Weights of a small transformer language model: untied embeddings.
Each number is 128 + 24 x the weight over its row's rms, rounded and kept within 0 to 255. Layers, rows and columns count from 0. Numbers have three digits each. The size before them is the row's rms in percent of the matrix's.

# q: layer 5 attention query, 128x128, rms 0.165, rows 0-52, columns 0-127
# k: layer 5 attention key, 128x128, rms 0.169, rows 0-51, columns 0-127
q0 091:143144120115132125099077162133079128113099136095172150142128109112124114075110104137141147135085121142165142148098154114145180121133082112113129143130157164148115129119140118066127171131080085144113121127077113130118150129123113155135154109090141144128135144140139145112137168107152099106149108120131118130144107131123076154159133132144157136118151116146099127174120175149156170088120
k0 075:140104137130163157118142143078125182144113122136122133117096099150138063126094127115137147097127134123107113092111140116135089145177149126131105145092109080093103120088138137130083160103130120162101120094094111111105112127147080154090118100092114128164093152169123109118143124124122091123099109120102117133137103110128101145135125168139107115127143149134110119114076148133141086176136
q1 085:147181088122138110146113149156137120119087069107133176128093101137165136125129128138136091143122121131134130155083113118114162075111150099100154181121158106137154139160133158093127084157100158088102124159148141124146116084129144119138143130142124119110088106117132122162133143142123128120173150101109115168118119146169125135187125136150147124132130123125128131160166170149101115104107
k1 075:149113160163174113170145089077153115145125140094148136124129123135158139147070137142114092080114126135133120127110154136091105093138089133091118116087107135128125150144102141117104134133130089149161127115148122126130118092127146135113116101106151115095122112149080122149107096118135106150123099100126083109150130109139112123120095132174195144136115177164152107129128149174094158119146
q2 088:132154105104146100218130151148161143100090146158157160115150125169127122126143178144135141115123154095137113078151102122160159119112091161152136126128133091131130151145096144111118114121148170114075080137151127145110129097154155123137104116177099107106117107103144108149133093120086136121167144135138119123110147119108145107118097107110104133092127144112174119117139126144139132150094
k2 090:165182122114092142072109145172130109124092102152130095157102124137105141105123104108071115125118144152107176092127129145179136125103141108137128154188101108128122124105130120163147119146137123104136177143144151159130156151106139113123147167134128139120133096137120140134123109114115116112143104173116111151111120147072127133110119125118115078120126056160105087124114139143115125089137
q3 124:089124113131115110135148109103175099106150156166120100092162111151133123156175134138100117103112155117144103094170117133165110135078135142168122145117144116117158158086095126100150133139152120145146092130155095155097159123137151124126121113118129094104126157118111136183087124108105103132134106145137123105096125135088179104089145112078091123098173108125147130098131102136138120156127
k3 087:139125129120111139084124152088116136165096108096127078113138148135164186117121128132085134128091102110148109168161144100097181147137122098157115126127122148140138137118109115136164113088158136114133165121137132152142098138132155146085113168121127168164127111091072118116092160146128150164142120102110141108097121149103127134136125119102128063160109121133114129126147122102115144174167
q4 110:140167150130136160129130135167098142107111127116149116141105112148130148120076092111143117126150105136125162158116150147100127141131164142132146122134135148141130126167152143136138137113069113152163150123084159074163135124125103106106161151109156148133133070102141144133100142096136141133105131127123122135099146165146071168114131153145171114183099104111063153144139148086129154111138
k4 093:111051134081137123120137145076097125111114116097144117165119147108143074127128123159118167127130100127133117132112147163126126136124125103091136088104114098089140119154125094127123155160154128131154101105119110116115112116182112139124144095135135141143111164127098153103128121132133125164100135107136136130127125162155146122181183115103115105142132103116117177093131076089160082146140
q5 107:128132126133116113150153137104137098130124141145130142118138151120127130141151164168103142155142144101145132126144097109173121112122123131140129127144123111119145153127110139154152100134185171116087135128193106122132125156135170174118101153160140081106091187111102082152126131127090146136172103160128157154112113140108188102143167136139102120093163146135152130116146099117088094163117
k5 108:125128127171140139089117110166124108119136118194127142090134133067133099100092118141115143120122167119143110130138138100118154110161090137158155085135136132155126149103111143108060143171116136125089121113146149158117166127117121137165125130155127123118142150075140128124130154142139129122172099140125108119089089110112154085123127148142107171145123147128166099153140099154088138081118
q6 105:133095125089109113062125168130145103158161161121112163121114162144094155137152135141158107156110119151089138147128138153132088108138087146134150126098137148124086114072134120152148131142121121137138140115133079079136137139128119114150113142137139122125162105139103128083131104167141114112114104138155128138124084130135102122117149172154100093116108109130071127165071160157096122101121
k6 109:134182104159117155131125138140168110135147107122092128109128109102129144177150115134168113142147124117087153135154140137130106121137126172102150095112109113150128084123132134140178138118097149155139128146144088116093117180100105085142128107114117117201135103129094119098136132102131163103106125099142164146103116119146110093134146159101138143049115120147102110116109090111115124155134
q7 101:144152108148127155103118147117168098116122139139122126124125152158172148155158091119191128111128072147133143155167124101128133164161145107122124145144114090152145128115102136107133143057171130139115137148143157079153150128139102080114121101130088087100132096115124144112137144138095145151129113160102138129106147169127107145123180099121137104149104113137108147156131128094113169164141
k7 109:097137159180145116097096170150153089145114149112156108115177123132108132107161183112104126124120104060123111113106105123116132119160157173153133145142095139161152116136135129120107141119125118096120084123156105164138123112089069107105135149110129148125151074149095135101120160132123163067114146113130142133107120127124112099125103137133103144126122104090104127130114149109141165156128
q8 074:120178100121150153146117149133175110132126113140112127091139115145113171147107148141094091183114124108111137130092134114131094108077152158116098160125134127104159154177142137175132111173148142142179134120187146141151122134146157161080137129160119108158122122113135115139127139079110127151106127153141082124128154144155144135158140126091142144128121115162113118121120155094090147092117
k8 063:158145079109132116128098115150125106160131113160111127153093101137147195099095134086151104058128135141111127105142127177154108130119137136134112155127147106129135154110149123166169099114094097092157126139147127130129150090090127097088127159112158089142101110125119124115113111106135114141168122104120153143099090130112115115119146084117125153120145145143140092131154129110116121200143
q9 086:108145114093133128167143112119142078108076121142106141059100148116112150167130119151088104128128121103145138113118114130106126106098171146140119183114145104153129146153113168138135087146160161104122093167157115168119124131160139126135139120171145095122098126105094140150128083142091137157147121154126108115110151159101161118117135149101104155108135115102151137103142153143115103175098
k9 068:123152128155191109166152112122145110139119118130100110113146128140112123148111118138085138159120148138136146109095093129170090115110141143127137103082076120095162155151114092155126129092116093146077120177157111127108112162134162105169122128094129119097123092105150133146128071161137156104176120125169159151107114141146169125074116120131149125117117126127116134122140106129127128084132
q10 105:089091108125125158100156099109163104096157159141112127105159118147143119168138132136098126112134141123131142084183123118146115167101161149168127128108136125150144148061115109115136158129157116145142122113130109157095163144150117124153127123147148128145146160145100155134068104145153120130128119135136142099109150124090188115078144132092090137125149123134134123107110093175152126182140
k10 077:164156152119111087075119154125079118148104116128102122085137099117151130108142137163130145139124141090138124131175139132142152118106123132160106137166116135117126113125122106171169098120108155078085146109115162139120101134114124132147115148164086117139145153102105118108154155152151137103125151134105140133100127182104177081162149160095113136147106096110122132161116189130148139135155
q11 102:098137107134127113064158105132105119142152123112134094138129140123112160132109073128115099161156096129112167146113151136120105164117166125127122174115164122125136097122121157140141178159139131190161149150114128081113143160147125113136155161120148142139117135140122144171099140131099117107106095165152141100119088179161124155102137130113139131161124101162092164143102118101157149127158
k11 110:151039130122135135135154118095133123109127147058151114116147161124138095146151134133143163095149087128115103146131107110092106124153133110098117092082109136096122167158124107122126137123133142108126117117143119105144104131161100153127111107127136118138133164134097151114136135163134106159075138084074120146136130137166109161132111133121108113150125177104130165112153101107091136177111
q12 094:094121179075071119102130127127089138111149078088154175097135144121139147120129119158172097120108129125097125149122158114130111174142154114110109136118153125110118160113145143150161088130124116099113144135123152100126076128110110100092130167124101115144156094158117113103168116151155136137113162120131146115127086152139105107107110093121098103161097114155110156090093146133136117143134
k12 111:100154098149161114135162087168134098135122150157123140119134111136095167096145087121117079140130137087157134087107129130146144111131102152195131131151120130143139145109103144154152146120121107131128115139139149146115161203114137127103118152163161097136165130103121107142115120155142153115164148165101099132134162124099116118094122128135128180090146080125136086124123123174157142115129
q13 114:106101131157132126138122136155100094136148156151117107124101115143140114132163144121107136125104151148110123097174142125119086122138134113160134154141120087100138166118151145152187140125155123133101116123149089156134128112126158153119109123085154084151127093152105111133127117122081100142106131166121075098147111135090153103094142132081105130073154075141183154131137100135135095161123
k13 128:119106157120101135120149133144149093125132104093119109117128119148124119155149175126151157149144067157119153137127099168116086121138139094117146145087111134112099099119174097140145160109139144126103120118140096130160134118125077138178134125118151144130095163095111120080168152155117142162110123104154154126119113133141108119140161178096128090154101117093110165119112133102185150155106
q14 094:180157095150116145130145116083125156151154107151115128124140138112120174123172130138106167122092134134168115153129154129177144147124125140123104150101156154142062125087116118096129182120106125149075095104095141126141142116133107153149104147135111158101133113177117100140151127150146114154128149135117128168129115135195135154130117137123135105166153137120168109135138139113096140105173
k14 098:165143136104119142119136173128118154150174103115154088112111140136148136185101163126095110115120159099090132137173132121118130174149136172146127124142165121115142101116086126129139140068162139129079099145107172149127121133129096073159131146118144105155116118146111108116085115137111165140121138117121113123088121132151104139180158125112119092129164127170120128177120138137108102126114
q15 090:107163149144129119138152144115176157137141138144137114143099137118114152134140139123170105104144151126135155133096123168197122148121156097104109118129127112084087093123096138178125146153118127173143155176104169143153132163132153103142166078094090136106158121128135105145142093130146134110124132112115146107151147088095161157096107161106148148109094137117141115079144118110140105127152
k15 102:137149164141099141139061122086134096132142142115114155163116139113117153150078110127141147128097102109143169139190128148128124133142153095143123160103162147115108126126102120133104133156106114122137149121127163149142132120157136164113171151130112115131176129136065133165115134122157178100131161138151146098082075094151144146114090128104108110174117126163124114122166128139127133120128
q16 106:131103076108098146094108127102135109098144121155116139085104129120124147127111132142085091151144122080129186136101165102126092135124170159136154146162146120128121113155097151132132093102130141090118129155108153103128156111080098113139094133152155119150071135134164118139126107095127145133108146168100108116112130124101149155153104145110129112117125126083138146178144097101084162142122
k16 103:175116156128159111173114182121130126120160131171095102117140161117129146106172170119117179111101138143117138111142101143110142131181133147114082138139121106154094113131123140112157116106163158115137134146144120151146107119113143134167118119197158106129109152172134131131139117146166155093136150113112107116107161109112153159154142187148106132137158177125149134147121108139127165115142
q17 121:139170161145098130127147120137109093136118122108120210105115136140097142117139157145129097142080098152123148133150151124161114071126120089161134139086153115129125156089102104146143132138113098124125113125100086111127136106132126141133172150135086114149134127131135131069140119095143131102147134113156154138161114121157119125141097105123156115098109127172171093153108166181150155113147
k17 129:149180114152150163117116150112148087168105061110113158095147123139123180142098103126137116105151127120112154120145111121183129110129114127136124129143109086133137143120137141163169100129099121120128106131094128114135138124090108106184126132110129114179150129154151148126129120143097157151142110147166112157172094109154155132112096159157177110098121143164122116152111172155124134110097
q18 111:147112074124112156111104130145106139129142138116141139120146149118108083092130133131126187127096112171143112181153154148166111086136143135119120122119133176107104100130172109107168113109120099145111105139097091143119121080183092151156125100142137169101128131155135085093147125125129143136089104105103145109122126129116131113144150120172130111156115159070112163130114103141153122122101
k18 115:114126161091109119111105183139094175096146107087117123104117094095099077127160130155144124164166109093130158103147110084117140158122138158069121107103139111144132108148115119120159125138129130139119154151138113090096130137109098108148103174134105105118125162102155140143105126116142126185111166108118140155129153164120109142113129143116156095142140093132126131153143156111105074124097
q19 107:162098138096132138117137164117129115091096125151125140122096079123122129159114144116093125135113130091115126118118113135133130124046173126124126133138138147112122127212110114131147122142137112123134120119131157137103121090139118097135131142150111099135081186120139187143145110100120150158095080148106099138125139147138084099098078111124117160118106105154098115105157107098126158136124
k19 108:136115100145139099147095106164146195169147127128153157139121114134134132127162140147137167166128139165128137139085154145140177136108126094152117146197139156145106097151164136105137118139084165135151087109128126184129084085168105128159153128137150132109122140084162165116128107115155115143127168158120088141135132129104155121104109156144115150133137154127120147158132135127121119118123
q20 113:148142126126089133088130163125140099090130095072149080160144155149108170182124150134156122101174113119093142149123119109115095177117162080105090117135152126108124112161128132135132110152135130153171154093171149100144106123145119118116161153154131118106142122103141126165132129164112142132126107101162152132100114151181135103127143110136122119097097139128070131128126143105139123159139
k20 108:121138151108144161101104092144119174126111108071153118115162120072102129142118094176115132101147116072112111134101125156091180117120123102137126122126121111083153131127122116128158153115089138117147102110117096135127131130177122107128145112160168129149129139099097116145126133158120154091104138120082156132105063133153133108114155128102097108142129090077145133117112150091140140139141
q21 096:140149128183172111096148104132105113164146114115113104124084143118131171164150131114091179101159113105137117098102072101133120115160158140104135105116130100141120125091135105083123168082155133135135068103151107160142100133146133112142127140112149141080131118113101135129106126100134128132116130102145116123108145098139140129090089099127143104124130158126121152077150073114114105102120
k21 103:138110116122143136115155087161097153153103147090096131155137068094114128129137148131106116134103170124170085113134105110093108115109143121158101142109154130128160165113099117131103149115123160100102124117106170179146138087158113134091080135125111118126126157118128086190160124119123166151107159121137134105132129137093141083104114148074111117130158104115141146111122106115119127131092
q22 094:130150092161128098116168155146102137154131129156143113161141085106164128148147168077111107142149189155156161124102112150117133141133123125173133109170073088130155090110121102118104165157126163097084123151113118152121127127128130128161139127134120164153110148141148134167127148111137122135127126164165124082138122085088083118163103109114149125123127131176139109119128133145110134112105
k22 095:138131115086101089182127069116111132142089119116147124141119131114146157138100164126103123081120161146166152116142149144144123134141153115126127104161166165092105171126094131135108160081170148154105142150155125156109130071141136129098151139108122120099079145149157129105137136113184110087117113138149112133137151089134139134121134132149173125142122127134108096095171105158132143117130
q23 100:106148113152104152087129073150090122161124169119161111172107098122123163129126186117096108107142125142137130122080154133128146118103108128106156128190131148135136153144121127113137162118130137127110153130170149103138138136098112138179149070148142157106162195138096105161148141150122137101106108136156131111138084158135167135122135134156101116124123120143122152146159149122122090149127
k23 107:096114115127096098139147145116122142153114136112074111163143133096166132129145123152089136071070110136128156112097089139069131125100148160160102103118100129118113136145119129091125127125146153133105171135097153101130131120140143099121114132126151149115157183139099114119126147092180110142127124107118131104122114137166070108099105093089134089159127133103137142131155121168107125094131
q24 110:134140131109122117149172170074119136172114126123089130113122124095151124115128163131110136151134116084147127122115103133093133141129135125139164119199132089124196141174149139119113153129154136139103116161099128123116103129112121151106129154112127157168068169130114105147112119089110130141089155111159106130128173114118102132169120131127160106147128133111080146101147135100112119147077
k24 117:146107128122143106147156113150147148136157124117125118112126118119104125151116152122139134120121134157137101161090143109095157126138103132107133107132153130117151142168108141120065134131144149119116117142105124116126107082147116151134091138100113126082108140125130155102170153140139141155113121128090113067086162114071089124137111194189159118163134109121118149083155092107152159076115
q25 112:126126122166189144150107091128169123100111115127137093138171139148115168107102105112152145119114137120123137126182122140148159138140067119131117130136089113128132120100118121114107122112141094132132130098127165143107133105141175116117150160090121110171171136131095097087069142099121121097102110159154157113153103144117119144096119124132127124123126150152113104150110087162148186150092
k25 113:108170137151132135136156109111142107092110118136152136147150136147151130113155088124115138108174088084162148099132179127114156088088146169142105149144152110144139102107140142161108094141118081173086103112091118104120147134128129108100166112154125132097099121153136113108120124129112069133129141130137128085144129134141163130061134119130135145120148112117134075119094128176128157151127
q26 101:121153112151164122116119120164166088116116104080152135109157167143155154126131103113136153106104143113129129098112141146092132138117139185146125160143115106142121131114133118130128111114123119127143126135123150144132131117134113128137187143159148144139144104159089156159103095142098131125148118115130083137164114118129168098051146070111130090079097119131059114112112157151107165133126
k26 114:159172127144150110138123094143173122139109163108155095137109072123123185106165087095094143083136131132158106123129169150138125131154159153156127168130122076148120092111125164139152146124172115119098120128110100165100145151120136114110165103133126161132126158140147138169096136100112123132086121112161129129142125117128117123099100128081103093123112122125133146112148111158132128111070
q27 088:119133139149124127147113139159139119167096151104106067115103099133122150127128078148142117105097129123104190117137164127125151144119127144123134149107108140138144123125134130123083107042136121102164155134111141147152127114107107124139128135138110164157172143185116148128146115079109108148131107163138114122105141155137105116100124106148173063143126135140139124101126140093082164096144
k27 089:118134125178116106096126126172150131128143101136116070163119150155148122138103066102066083111118150103095106155118160115140091126165119129113103157186145112149117103118136156108126096102133130106120144123137120164117119138113105119157081097122130130113132113157141177107119101125138140110105145137185126122140109145104164149074129143105133115134107092153112163132120105144156114120147
q28 099:141092148150111119135108090172091124100126078134164141170110159156111108099144130097183165130137116146144137139129136110107121157142057121115116077143145129160119113132158114139142133093096146144109156149116187133097160126145190162119142116073131150133131123130104137150132156131115125121077113125137097120130128155142154147118123150110165149129143164169146141134139107104136148140138
k28 102:094119169110134117148143134147111123146116150108154163108143151143181119120168096154144168155127072141131131125112102131105130147100138134150120124146178092125089123138171117162137100177147142078132120139138166117116157099174160146109152139156130149075154120162138151118131121117112111148093104153121112105134156169130153085142152115130101123134068140142126139096123157115132156153112
q29 094:136130092119125147146118152126098109120126153169149110157126070144147141079087110133145124145149157146144103114142115138118176102121118139118164120147132191140137119119101153159109152128122153124129139138162119127101131138135134159170124126073104089112146170091136084133148174156139122109150108133149135111129151167115156133152125130121131096075121156171134093117189135120173121103141
k29 100:081114125119127130135178107137148136111132142167165099146160129143160141116128149114136095140139115165115129102156107153102140145123099138102112084101147180133131165148155156082128138131141139144101137110103120089149107121155106146076098128094138149131115151104076147129109088093122136151172123129127171130156121136145121106100131118153098133154118190134087100162144136178140128112150
q30 103:134142099151123101128152086109112097129130114134174151172151126112083107094115090136128138140111140113116140105110154154118126121113089107184126134142114134104155137161159120158130143088108131145114117149157095116115139203123142134116155134113112135179176115118126147124124115183106094117147117125158150152174121134162147133150133085128070161099129139154114135153118140170132168132142
k30 108:140139134098173108131153097146168125179105129084130132145148183122126182141115095133105146138121123133091094120091111151143146142116114126135125122126145107100140135125137144194134102132138090117122146173112087101147160165147103110100124074160098171128131108145105120140098121099102104132135116096173136148135179132152159134106123086129160150133131105138141097128138129137136178111139
q31 103:128082121148095123123126128139087111138161139137098124111149145191181091105088125116168163138177130114119131112134098146144099123159116158118140110134145114147122133129170119097103101149128139144131150131128153150098124085167142140110124148092147151119140168146172142128108122151126120110132183130108107116147174111128158178144139128144103160155084117158172158136102101165107114120132
k31 110:141159157114087154191129163135090147127159119146172172158100090127130118090146099161190091115164119116147118101141122158122091131157136126126193136096129156131145177129119134166100128123139148144176125141112158160168147147155119132117147135169133142067113131119137109084153132156114132117134136104123142142149159129134141119141162139125120121106101152141138104142132136147134121146121
q32 098:094198163130086135116138149129115138106120124115185140127131126136166136104151123111162132118140102108125162123062149136127145160108107135127137171141145092143163105093164134114143144119104140136107138116155058065132131086111145104133130125122107126159092153099107134103151149129143112127074121130180168148112120154111112152134138143127130111151129120166119105132107163138119117132152
k32 104:139147085097107123106119145099165111116133123146157157113174097122144133141122130136168131057070156093117162132080082131106137119104115183119189116136085147147118117141099129148084102130124124104114099148145080122106142135115117126148123104117160177129116147152118124113101115129163128132099107163131149131121093176126137121139135126136149124125098111138112145152132169124115147120085
q33 103:125113118121137135144104124136138127103132160128111130152103123096111113116158111157124126210137072139107107138129142136141108134145161105130128104109113134098124105127084142118135121137136109144166154120083138136080129110110118124124026137123111141099119150092166093151112146106122133113109125136121117145129106134091107144116096156098118170148150112141174132141116143185155110135186
k33 105:106119105126130159163093147076157056092146110154119150115109169141121051081152131166134148157125143111106118135131112148134151146131116073141145129105140151144126136131113114146126154129151146164165156119131128126114084119104130140127134154121167072175134150114122139104158121128103119109109160155109122151121168136120142124072137118117114133109143151150158095151134115131164123122160
q34 086:131167084118105132134152179121088139152131119110135153115143096084150152169145107170131117111152150137127102121156165136124164146117105168130167106184135113104142153129143125158144142145101165128172126105125105104157109130126124086138135109147144098130133192109120148087139092118149106133182146159154119154150122122136140107133144129105138141115181124154161125155123102182115124115137
k34 096:123136098132141141118098068136158142129103161162103120110079107116129161130134138072135156141136162125073135148124127171149149085118154153147083109153116106093125120133102103144084158174116126114101156129146083138127128140066106113168113128114117154136144136090153118122145130152152154166150110137143132138181147151156132109086138116127147125108131138116090101150130113111116141148098
q35 114:149119113105118145144154133143159178116078108124097147062133170161120098170136113152134132158140112136108152153113143138106143142093157140156113170094115138104107134151169135149138099134132166103117133133166115134142107136127179056117114105152123149137157084166105109152126090122104158145121114112137141128108151153147109120104111136173134179117103117144126149139096164124146120147120
k35 106:138173141133155140132119120152142126115152137105148125128132124102148084141148085121141118150122178138125154130090136119113140119127118110130109174136132101139127089125161102112147114115085143139163097159141115132110169129167111095170120135109094105171144115120138163116123127113167111084069098119157136128150111115140140146138104158132183127169146089157102100099081183106135149134092
q36 094:155162107122108160079105085151120114139144121095123144150117107126136146149210180135135137134136110142105166120126093121158168160123142116133162137138162174132156125113111105158154124167116124118139112129101099144108143121161147128134098101110141098124099126115153167134144107145153114136119072115110161098136114120134169160122109128130164137110066148166137112107153144111109139094158
k36 102:125166167109117120119137105152137096188090086149139141075137083108125157118147108114106133137151130080115121128140102150130109123153110104121131141118143105165132109136106102110130122178088145109141109105113127157136120119144095145132137129106174135171144137129141106137108094087172116118136155170139154079141089090106123114119137133111141122100096167144112134167144149138064161141117
q37 103:169069066130132074147133082135185128129163128111120114131111113110168136134122111125117134118124107110126115130115153164118145136125126138125148155157081125141144153131120110127107133105136157102104142126118145155139105097157121187117106144105107165099085147115138139150119143098147093141108140113093105092092140116140141131158104128116164109134152102042103120103154111095128138116144
k37 117:098100155100116100083102116116111144104158176167134094126149124133164130114139142152130116167161157143143139115121146108134133178147128131130127118132146083123123102162084165097110124139161124104125138146114135150140099114135118165112106155110152148100071162100130109121153183106108141159107166126101095080121172123094146129154121145109128164141133152125174170103117131127162134126152
q38 099:128102135137112078155125127182153094158141096124150131153101142122107118139138119115116165118126064144121120122150079121117155132139104158114155134128177131127116126148140177109145132142129130131196128117141152132077141174154163141099162116141184108153088117122125119143116102125105110102169132149124109103114127120158116147133134122105098144086111114139181144149159114154137129167166
k38 099:140110122152162122124118108081106090129065155129134133139142124118132095130153107132129153147134087136100111117092135151122104071132115069161147145098179117132140130096137100142124148164100122100118140117146140141158183109113131128131152097139157139126110132165124149120140130106141122169089136127069122130163161112111124141157168156096110138077139157110117120142091165118153123098102
q39 102:193149144148104104150139127123144134122131168115138106144187153107147127169138092130146167112119134099156090153143093136120135112115143172098090131112123156125103154098107111137164119171118100135126136120134108123162138105098142115157118112097120120182162085164093110143109120173139095104155130107141098125111128141131120144155149114116166133171169090124121143150154160095101131117116
k39 104:106150139125092099109109127106104098164117147145144095069164115107159154125062145079135105126138163075138122158146114124157088152101121119128099113098153148078128073110082130155158131165156115149167113146140104140136132094146116136148141099107145120145128120112114151129127112176118140145146107110115121143074143141115123135156125093095132128135146125125131106120092111122117092161109
q40 108:120141170096125142129100138142112145117140113125145154162125150123126162150130076063144133120112115114087125144122123129134121120063134095110133109135113088136146121170133166155135136129090151068110091132103160075131135159155161123160131111091073151144114106118141114107164155156106113140144154127126129105124126134115130146156120141164162120182094153152102161081126147124127130118136
k40 111:127102127166077128136143144092151137148116137098150127127159124111100110135099166116188142113160117124113157128135110113103106160164117139153141089125144102124135108160109143114104125167117121117120085118203160101170128119127124163153133109115100145121142141128080083115102138134128149141136104111158157095126103163139157131116117118169142095141090133163171158112151130106145158089153
q41 102:089087138122106139103132115107135101112128074111095107138121131134113120156175111119121142167160131134151124144135144163112120117180155128103116146109114141119096117101115099078093159116131142130192140076112077128144129133122106132116149132130115115124142170090139149119148097163142109090088094156129111161088089105124108133085140116158151120133130155089143103128166099096117122116102
k41 106:122136128126113153063101128104141129143107089113122092069114177124142092120122105120122116160130138141145135131111163121110138105074101094097116148119113120144095123146089134120123166103123174104142152146120094149129137165093097161085154121136108148124160162140124102125092136148133114094134127117120181112114125113106149081111146130125069115088170107139097132139136139153139136165117
q42 094:120127114125133126155140121131194151128109136134113128141169133144153147087126096110081136101137118116156100075109076110119108096055131153169121125115081114122098128136082143158140114103140098162123157135094156125111135128131127112120140111154165167113171116127099144197140141129089128144089137123110101131129139122116145118112127092130146114103149126119117124116149089161119131164089
k42 095:137093104173116104140113121147109125110128174128111130153118090122158147122151110090120102122117112121161088099121141161114148166087176136156116124124149136136127128132102160086158159115157121167136089082066129143079186110171125150139169129149098107137158128118138141153114106137129112107098170123124082101142137121116143136127111093089141131130123096123106101116171135122113139137147
q43 099:090158156121101102083125128145105134084117082149107127099131138164122126143073144150151170130136141166093141177149123089112133123150148100133112137095095127118109118124130100132131117133127087133119137111138111090124108109104087145132131143104116100116136095152070138069153085128124084138136126148113109116104121131103118093086136111147162123087092158157137080105153144111139111134139
k43 106:118134159125098129101130152170097112158097072111144130102124107145128133134101090119135132106127133154122107106143139099109096139097131133108155166124102154137123126119162138128126135128091130123098129106163083121151151141088108172162144143100120098196136129128121131108119156132111130106100096151137114172094083118155145121081159161119141110111086149150062133136102140134162122156091
q44 094:111124098169097114156131086133082163114142182173107099137093121124100068090089110074092156119113144138157128113127136132121150159124118091107135127117096098148108133134110129083123110107130151180162108126110147102171136144112144139116104126114120142147142113087157123129127123111138107085139108168117126158136119120104152112084124076097106087122134129152119138134105125125127096147142
k44 097:124119122100115114128176173154134128094105144155094152154126134156097110112076112110104120120132100145132128129111119132109140073099170134129120129113103127113117157119126139128075083111176122119170127128117175152118184144111152130123139149131114158123139122117041172125129115106123086136123146158096169158156178125113125167104119117116118141148142135141117146133139118118123108177125
q45 090:131125152112129076138117096143108100121129142165124100118117170144130112152150113141071120124131136118125141150166126106161134122115148136100101149151116123136157168154091120121145113105130128122124128098154165164156143124141141115073113155134156087087125106137093134121120128080126166112154126120089122115089160165093134150161132152178162116083125092081127182158117105155123125119109
k45 091:113088141166128146113132124146080100165135131193063119109131124126096081087146159111137110157157145160136156138142095109157119116156152126118131132138102113103134106110167141131138083115090113111107107050124133127133130110137143159110109128171133135138126110128178151154139159141118123143124157123117153133128111110138137139154145137122155118142148115101140139140084121116144138204098
q46 093:140142148116127148119129142162140138123100132064126105084112149165129155151110133140158166112102167148101119135160135165132129130087151113136180129146165118122159142158138145167154092080136151102148127128154125140157082097108188140105099143132109114142124098134161098122144106097162132135123169124128153165113121178110148150121157131122104117111114158154092119139140145091148107162116
k46 100:144180138135101127121143136137156145105147122123173114091181108121126113135093098108148121104148118123137133120110140145144131124153106106122094132108089112180121117186174105093136135165123074116112083135091143179123109123100150175137104130132117142125138136109110148132208138140125135122114133144124185113130101172120142124107117146165126125176151156167111120129108137111118147138125
q47 102:149159089175115175185151122158145139145134113156111116172113162125167150140106105118126100168153163167146116140172145117121088158099153152118115124129076127104134131156127144142156126106135110144096142121136129134116128120149166140135117132079135113128085167129064144094112147101115150114115122127162153154151120139151123095133079136115145123150125154111113096141153147103081133101127
k47 106:122123114165144158167121102178139098122106092113104112121179096168161134116107102133154132134132145114156131131111141151127144088116114178131125112124131133133109095143139105140113132132148140166125151143158134161093150094181098170121113160072129116130102153093106135141092145149146125191151163183144089124119170109130144129150140109134141131132112161133138125128130135174167135131161
q48 104:145116147152094104154087093165141107136142131148142143121140147130127136109135115154143158120127147143124142124192120124086104125112119112149127147172175160136143129129130113084133158120105146128156135132110094139067139134129129113137123096104108131114168080129138169102128093137113144158150110135081112116104096121112095148128123142137072095109162086091146151143136145144127089203127
k48 107:156157117137148099123132112112126106119116117150162154115150126179155069099109095138167182129145133162097117107133112156146112120150124134142115148095145119108144158116122146089152100151132091116106156118153135156126130116091116134164113159166118145124130100168159120086128123101143148110132146092091144128165121119152056136105118088125136120109113072107148160105139127164157095134119
q49 082:150139094149132117124117147132115136139110119175102108076114168132154114163088173124140149094152110127116118143123112172093107123127136109122130097155102135133122110153103159098154108124154163107106148112144186122161120109099134127091117172119155141169134130118080148132091118141138088131163158118104167131165164120170111129114178127093153124137127145100096134101128164125125100121167
k49 086:101154153149118165158145109139159153091097109136122144174117106112132122161113134129121124132155129119131085139098150112093118099175134118149140148101112134093123151155157095142090100102181164138121124106159145128187123101133119120111150169089137127137136135066099149136138161144103158122133107149071107111097150137109146146166135112098149104123135153104094110087099144120103136134110
q50 104:111123141135145118084117088115143092090134144148145162121114123132135078121114149151161158099116116168141100063166128128179135164150112128163125139126121150080115166131125094130127125113124119151115123134133136124111170114110097138140132162102122130071157127136143153187150107129119108101115154161091130132127133140084132155099100096122113124140137168153107137122105160185141108164103
k50 104:123106176115111095141095141114108137126117125103134148119098137089118142104132103175137135134090125107136106094161117163171124156115159135121125171104100159098115107169132153143131132157132135137087104097093140141091125121092132148091105136117122167110160095175126127085172141090089110099124125125090109160122133129115129155104116119086131161125139134156124111143139114169116162186111
q51 099:126116118124113142145107087141092153114079150076160163130133126132072144080144099171159102154115104101115113142151149140089133133131073074126106119093105151143127157144127126112143176125158149145134099104121141095140100141150110111118137120135091133102137126120125106126143149139142127144137128155119166158136163183130114121177178128127151101116096130184122124111125138139105139113165
k51 107:077132120112095174127118158133145143141150144138107126115126153165154130131132183128087139121166108066083137103082109126089130133119107144159122118126125099123165122108152122130096110103125121113128095116129103068100083132134115147152130103100063149119159117137094147102134155117089157140124132113139156137150123155152131086098109121161176142124108146116117155165118146108139131121105
q52 104:154174143158153097144139160132141126121109123120121097119140130119141190153107097075160076099102134099127140143115119126150156103131105111104139123109156125119115124126143167147102104091101138136127154128128109134122106140099119080161123132098116124138092113112068050061115118123116110097110167141137085129149114147153155151124139163146149127133128113149115111120135106120147137076124